{"n_layer": 8, "n_kv_head": 1, "head_dim": 32, "d_mlp": 1024, "activation": "tanh_gelu", "norm": "rmsnorm", "optimizer": "soap_variant", "lr": 0.00711, "doc_mask": true, "steps": 4761}
Each number is 128 + 24 x the weight over its row's rms, rounded and kept within 0 to 255. Layers, rows and columns count from 0. Numbers have three digits each. The size before them is the row's rms in percent of the matrix's.

# q: layer 4 attention query, 256x128, rms 0.191, rows 0-18,32-50,64-82,96-114,128-146,160-178,192-209,224-241, columns 96-127
# k: layer 4 attention key, 32x128, rms 0.147, rows 0-17, columns 96-127
q0 128:179103097150166099126134086128142144116110159151151129103140132129098123127140198143110117141130
q32 092:127121048127144112103106106125117168117114108150114116144091131136125106120112131141142115114122
q64 046:144147116133128099122139125094135153128129092100050130139104122156145180135158112129092153147109
q96 179:112100124139138090113141124145140113121137199162109116117137150122142138097143170127131146128086
q128 087:127097105126112126137105073130146155103106118145161118071130099108121131141114177119114164126123
q160 051:125128085112150108155173133141106162133102091111102131149103116164118095153115143176129111133153
q192 085:113081087122161126157101097136139131139142116117116127139142121128154073123139140099135098145103
q224 035:096105139156101076110102115141173136148125122140105118126075147118117080106184134115154079138108
k0 042:118117113114098128119155160093101157137151110112145128123129156148142161136108135196135147108137
q1 087:144116079162143129136133136131163110128143115170141148075133128154055107131158197136100106148100
q33 127:113154045138190093095165100115155144110104100141071154126110150138106100123136149143128094103134
q65 072:144133129119136108125148102096124146141149086097079134122069092161132133130159113132088115133102
q97 095:120096150141158084146114140114140091153128163160135165106137126161117079130172125101121188145112
q129 084:137121114110108163132096130140150078078127085113138145097143092123123135104119140074114106115109
q161 071:130137053106168162106155110129126144138111058093068150125097153166118144116133136144117098104089
q193 067:107082118100159085149091129121165120092109131143139108120102116112168106155174148167119094123121
q225 064:122111112169117083127093110127150110135127112126091091114082130139146112091196141137173072121104
k1 087:118147135113163144080103133147131088106103126140180104113121108170121133183109149149145141130105
q2 109:148154118115153130135147120114134104095107177155160070139095114110074110130152178123105131125092
q34 116:103150109131162159109088125127138117130102107120110143129099146110099101162101136154092133161100
q66 067:130153121137125110125098077068152120138156134119104132135116099168114164136134096113108098171092
q98 103:140082144145142079134149134145100124132104145167135125132127152135105121083155150118133134160081
q130 086:120101144114140130145133073151169137139095140163140106073133140138122129126100096119115111154077
q162 071:134163094104132125127096104101152123109111131121118171119110093182105127171076085116172113146074
q194 071:113127103138161121148169093151141135108121117128169098110155102173130133107110126116149089124108
q226 085:124099133172087081067166106150149146100132104122132116120148155152111105071118164134178146138119
k2 087:110100139115070117132112110125137131129114110153095134125083139109131137127123095129144169116122
q3 112:115145121141113181129146177183107121169113110133121125163135111062128103157148116149145126089179
q35 116:138122121112123144160157123155162078135132117083111135147131143123160157113172149107123114115197
q67 078:110088139122113122144125151149119129088096142155133077088163158104144124111113130087159137152154
q99 115:132129135092121156144161173117129112126133136087124136139150127094126114176136097168101118128112
q131 085:137138132101131106144131114123096142172142134134133112119111128093146132130165144144114075124101
q163 083:137081122129128114153147148135121143119141126124103099140150160095138108062180107114114114138122
q195 085:164145153102084131135112106137151138126130118128106122179113148109183156180095113129133138124150
q227 102:101155135104152157151089143132125096162152147140131105139122110073153146168160099112105063159111
k3 095:149135153097142129145148171157122120083105153153123112113119114160126121147113138177121095126105
q4 109:121128123114084151121138162094119131082176121113108141148151102125151159119127115157101114102118
q36 109:157097191109134113113159115139119093157175185095162121128175108085167094122134140088130122157108
q68 088:145140105119154145134167130156165175109142127100123174101107139102140146120094133148099148096164
q100 119:129140127089113179122134125119129138138144089143110151125129059144167152156130101111148133124200
q132 083:137145110129156116155162126126099141155128168134100150141123148160144173170134132162148146121154
q164 082:161133139136117118178135125136163171137125130128129118091127114103146131091133134163127105127156
q196 076:166111146112146112123137140157103124151114114092130136113160111082120176065132148148159137104107
q228 121:159109133114110127137115125101154130133153127128080122112097111134205130142120113132153064100126
k4 105:135114119120161118118092147102118110124119114117148149102139134135146138157108140145122157094065
q5 094:141071151114112142118106097173111131108150133137129111138143107126127092119113117110114132123149
q37 100:128136148117128102163136150104124167080104100140135111117142122149118111119123109131118128116174
q69 120:132155184118149138134116147146142178132120146123142111116075095140138130175117088144188141158149
q101 099:132150131090129129112166113097143136123158132102115127152162167166115101116086134115119150141106
q133 077:155170109138125152113139128146134146094153142145153142136088071147084153060106139176096155145096
q165 091:091138111134093117129134163100098132167136163133124135126115142138119109164124127125132150148145
q197 113:125174126092089152087125149148121169136133153141145147130116109131134114117117127163102137144146
q229 113:148109116134133160119140200150096097089139112150168117111159134158082159146119108101115138152132
k5 101:111121104165119128096134090150155130153104152139132104094110136110134138115117145122162154149150
q6 098:112139117132108150167155147126145130088133107095139132115175137134176144167135092139129157091111
q38 108:086132136164133142088088147136140042119122155097102191148089124114130165135131118100120159129130
q70 114:125121156117124135171149200116133140159120094112156145095138108142138126096135116099091147107121
q102 108:152120160141076109109133144171136119127133182095086088134144161130140081126147159143144128167163
q134 070:111136170160112089146076132086156117120114141139121106120110157114144113131098127120102148119114
q166 101:099132141146127121099119132060112124158078106133098097140157157123103135151146097156107105115135
q198 121:152127122101121165161109129093113119113115153183103135119132069153182133139100144169163134146145
q230 103:124163167143112158078130131106118094156163140151128138144144163166160160181102133101133157112113
k6 108:153096144152156129163053147117136091162126137146110125141129133137118128120119105115114107179136
q7 095:102128126132162145147153111091074136157145101171083146085164145169116114111147160151146130117086
q39 100:094137132127123137151159146104127111118104066141143132141118074103165136090108130139087119124144
q71 106:092081132167160104128159143114119120123145101115137152188115138130127143123135160102134175125116
q103 105:135111133111115120153159189077101145133173089109177140130150070148142065107131086159108135100120
q135 083:093124123139141119074165098141129092127120114175122142112139090109111055132128097130159146164082
q167 107:144104113124132126117105102115152090105100166127137104157131131106106134161148127120114129109120
q199 114:111152101137149153097082120110149122161136098109140123133176075123138180154138168124130139076144
q231 085:147102137108136105122108138121132154139080098119168126117142108155147108139087079092146122174125
k7 096:099138117111102076141083089126175101138111151124154098168105135129126126138120146166141159164149
q8 094:165132077143119093111134095151134138117112139142124136113143149136083135124114148145097117130105
q40 084:130158109109155107122162093110113111146120132138099173135082172107105126069147120184135134111143
q72 045:130113124098168143159099126095100108126149087102124125141130128130109110120154115135113146074162
q104 103:102097112101141096126143138115143128143116172144130110145143159134152087086152123117123118152103
q136 070:139165108131122125126153163125081132171128141104085145170112181129154151119158095160093115141145
q168 044:151128121124168164143146087105123157115141131143151136173184094112107080170133140116087130052088
q200 062:151129070157200124159155111120140157129127137127125130150128113110156093129176125123178140104133
q232 036:172150121144150087127141132116167116108115074169144151151102081095115135113158149139176113105152
k8 088:108128112152157076103106126112145115115121096132165130100092157146106104119120154090120138141100
q9 109:144149142157174128141115105102119146133141076123124146162118126114172168135114133126126128134123
q41 139:152125171123114122135156092140105077139166160085123122170139127121151137079162128089066115096150
q73 082:104162121131164126140168126150121135110102110136143131150158143122135084158096116131071139110170
q105 103:166172109139152090136192117141123132113129115107107139173175133158134087129138148127097140133103
q137 090:177152131132137163189151108132129128115154166129150116186114101139104105162112111109070070107121
q169 087:143119100153182147159139131131103159114120113122143141135152141089137101127180156119078099108096
q201 063:174168161112142155131146153096121105121102171173118142114122098144139109111110110112128116123131
q233 057:152160083130167161148125129112104105110108124097140146172121096133127163183107151121066137142170
k9 086:112104139105126144094121205154157128117131104145151128142169127170114088161133124152162155135147
q10 102:144129149129126091146140110131117157119116129134098119181116118094128165145120129113124122111136
q42 117:094137162121110132160170092148116099114142165140108124178111115091160114148162163135091106118080
q74 072:145114126137152119150161120126130128115118079112086107125126103125116111116139138130082124119155
q106 095:157135160129115121103161151169094118123131131104144108129133149134088158124087135175127124128131
q138 070:126141134094157144164158145141142192148134094102083087149112149151092132127117076149127101145116
q170 072:130123102122146122172149112119128128084121092117108136135123103107121095080153105145077093105109
q202 079:180166131139155147107165093165131154094176141119146139114143100136127128114091097117142113148115
q234 083:128146082140158154129101125119162130107103113125097107129105083135120183161128128154132107149124
k10 091:134155151114120107145118159147123101109135160139178127130164082121130077174147110165131115138120
q11 087:134181092116105086138134123171096122131147154115151122108142129126166198114127129127096098101106
q43 090:147145158125138094122110144134125129132163155067140137124141112118133108130094141104147116160144
q75 090:091179128137131153146147091143140141112138143149133135113112178102118123134113104157128142116218
q107 090:123162159097127114103103128111124156155110133086076125108148145133106149146145127094114118152136
q139 070:142134110128138130154179143162121122142111143114131139135129154091129136142112100147146123112176
q171 078:104147112134128154148092126140133114118139140070130121086137125124113180118132127133140148140145
q203 091:112133160134115171137121141130140109082130122146118106048144121106114178059145128079152146078161
q235 148:138134124105176157120169133136118103162094122112175160120181106145084158112093141095112166087165
k11 126:088129147120136131111152086135160143140153126128117075110099139126134142130160113098162149153176
q12 097:152127103144097134138205160129136139094119181167127173122145160135161099100121137172081106143143
q44 099:148107143153094126119143136153069123126139169176100125098137108084116063149139142133110087141092
q76 072:141124143111125143106147148176119175121111147129169137089083124111178139128055110107174145152091
q108 085:144105086146163102137170145094124130125159112138118157137130095148143116123146120162136133141121
q140 070:106124160121167136168162089114083146139094109148131095116101123128124123113121093141184130093103
q172 075:143128144130123164099120157136122160152107116125100164163125133146153156102100116098132098145135
q204 082:136160139133168114101138173152071159111121137132123122138107114101156108097120129119122139148109
q236 101:094134104133130128127144126124120102163127126160118107125142132134142085161109145183135142107124
k12 129:110124122122098122105073118104139139144107091147183105142106159150103116134156151095112141153118
q13 113:081118131111099116144142136178136137149144142089128098151132164164153158117109172109093155131134
q45 104:093099104148129126101083157100131162114127120113155120149126132095163140117133121136125162101129
q77 106:130121113109138174161094138129148161124113110118141124115091095149114117119137147165127088116125
q109 096:123149084096162140109130137103133109158128186085146120138153085123119112128102138123122112113150
q141 086:127137112150115139134133123151145137122145101143088110157128156115119111131143118132119100147148
q173 109:121134109108102153124055137102152124134153125119109115149092086152133112137092127167111090133163
q205 115:133140108117081106096087129123125122140100121103174115133127084140101147109105128143137180082132
q237 091:143100085124102072124154053140120150132122160129105166139161105175152082122100129100147122103100
k13 112:095143127121155169156129120111127133137139141098130151140123114176118120101149100124133112131086
q14 116:103155085067135103132069171103124170135111079121154140131151108116133115156136119145129118100123
q46 107:133110095149154136162121126072147107114125115108140105124108139084159125125125116099113121135115
q78 110:126130139154101147133098173114122105164093138122085140128115124136104148088128130103152144147126
q110 108:169156084161131132108114126174090133109111081132131140093124122120137127097106146144114150127094
q142 079:121153133108143121139086141096128115160143142112155104147118128152131128142176111137113126131134
q174 106:181152092150136146113161113114126119159140140185128126117121144146117114142099137163163146114106
q206 101:091109149122104118153131133139146132094118129106131128143096135145152110086124103073167124122114
q238 105:112128134154096085093142127121091133129122148161140124130085142149163156119131159139128165122139
k14 105:111124127109108129111095124129101109099158122126095157109125071139131162160105135149145120130126
q15 116:146128114163150108145156086110116136145154081117122134103136156133094145079120098169117136156156
q47 099:152113144103124124170164116134135131126163144156124126092122188119155136122089147119141098172156
q79 104:130104130134116165110133172122120116169100129137160085118072119136134143113130108086169139136134
q111 105:095104095118146139156118070137112153128143212150134143116113099108140135133121121112139085130143
q143 067:109113092159122174111142122147167127101139095119162139138138135083122142119115116114140123102111
q175 114:152119105165148128073200128120144115119109135157101112112107118088137139106064131126153076155088
q207 111:148094087109100148106172097095165138114113146114132185113090126094129150107119157146141150102117
q239 119:120117147152123103103130119136137125132118156110102104130142183137155100125138099126128153168111
k15 106:105131091120147150102137149125151127111119079091164152126123122094121143141104148110123083086141
q16 109:107116104124124146144145114088135081123078146109104164113103189115122105108123116098128157145136
q48 107:098107133117103151158132125160132104137116129106121099136174099174110163099149132163089127147119
q80 114:188104109119130110109149071128168164112151158141119114112137124147158098148117110145128121142121
q112 109:150140130117161127145162160125136160099126129121126167132129074186137098132099144132106150115139
q144 081:141116148119109107132078122111128123121144139082125097132138115105116202124126153108093135092163
q176 111:080128122118138087139147133122140129096165112135081121127148081152130125138130138109107121105132
q208 096:138120145092152132088150105140114080119133151117177146149112131100114143117135100152138148127124
q240 092:125156112099168149152143132128079134102116165115102113145074136149155112136117145100111139103135
k16 099:097150172155132116096092167126148126139125119129129151158093100155110106132133150132129146094143
q17 105:105118147096111180143140105117127150111149126147109122121133160104098085139129117124113155142118
q49 123:140136147155128115127116127127101158102117112163139126165146169129123075106155152146075141079142
q81 102:106101136146100117126071098123104128174142114129138095167141139124124120154107118124121108113156
q113 099:136155119161134135109133130104156123113138153158157112139170140085088131106177156117112137127149
q145 077:145152180090116156134162127147123079112142160177120129147152070127125109105131145120114164152124
q177 101:118113133124174184131187122125153130112112087140140120140160190093110128139139128107104097142133
q209 114:146175102123135138139114122120154139166117140157128100150062090150125134125109115048164136104073
q241 098:150115135156141124139082118096098125141096142141128135130123134121104124131177133148117107098073
k17 099:139123142138110127162150163137152138157138114103144196129139122155159174129131150126134114118166
q18 110:132136128130160130108123089121121110172125111103149118152195151159162130135125102117145125098083
q50 098:080132108145122147149126102104092124089128144087088124103130128133128110141111097075168109096117
q82 110:108104153154129104110161164146142144132150119100157129128198139149106114147105157091112171123123
q114 097:139134116125107092114139067122124119146121152138141137113105100131122133073136085146106089127143
q146 098:127138081116115133075125105131166163128107081077117085150123101152100153098094143108155098115098
q178 109:117084103146085095117109139150163131137125137126113122092107088118121109140110160090115134135152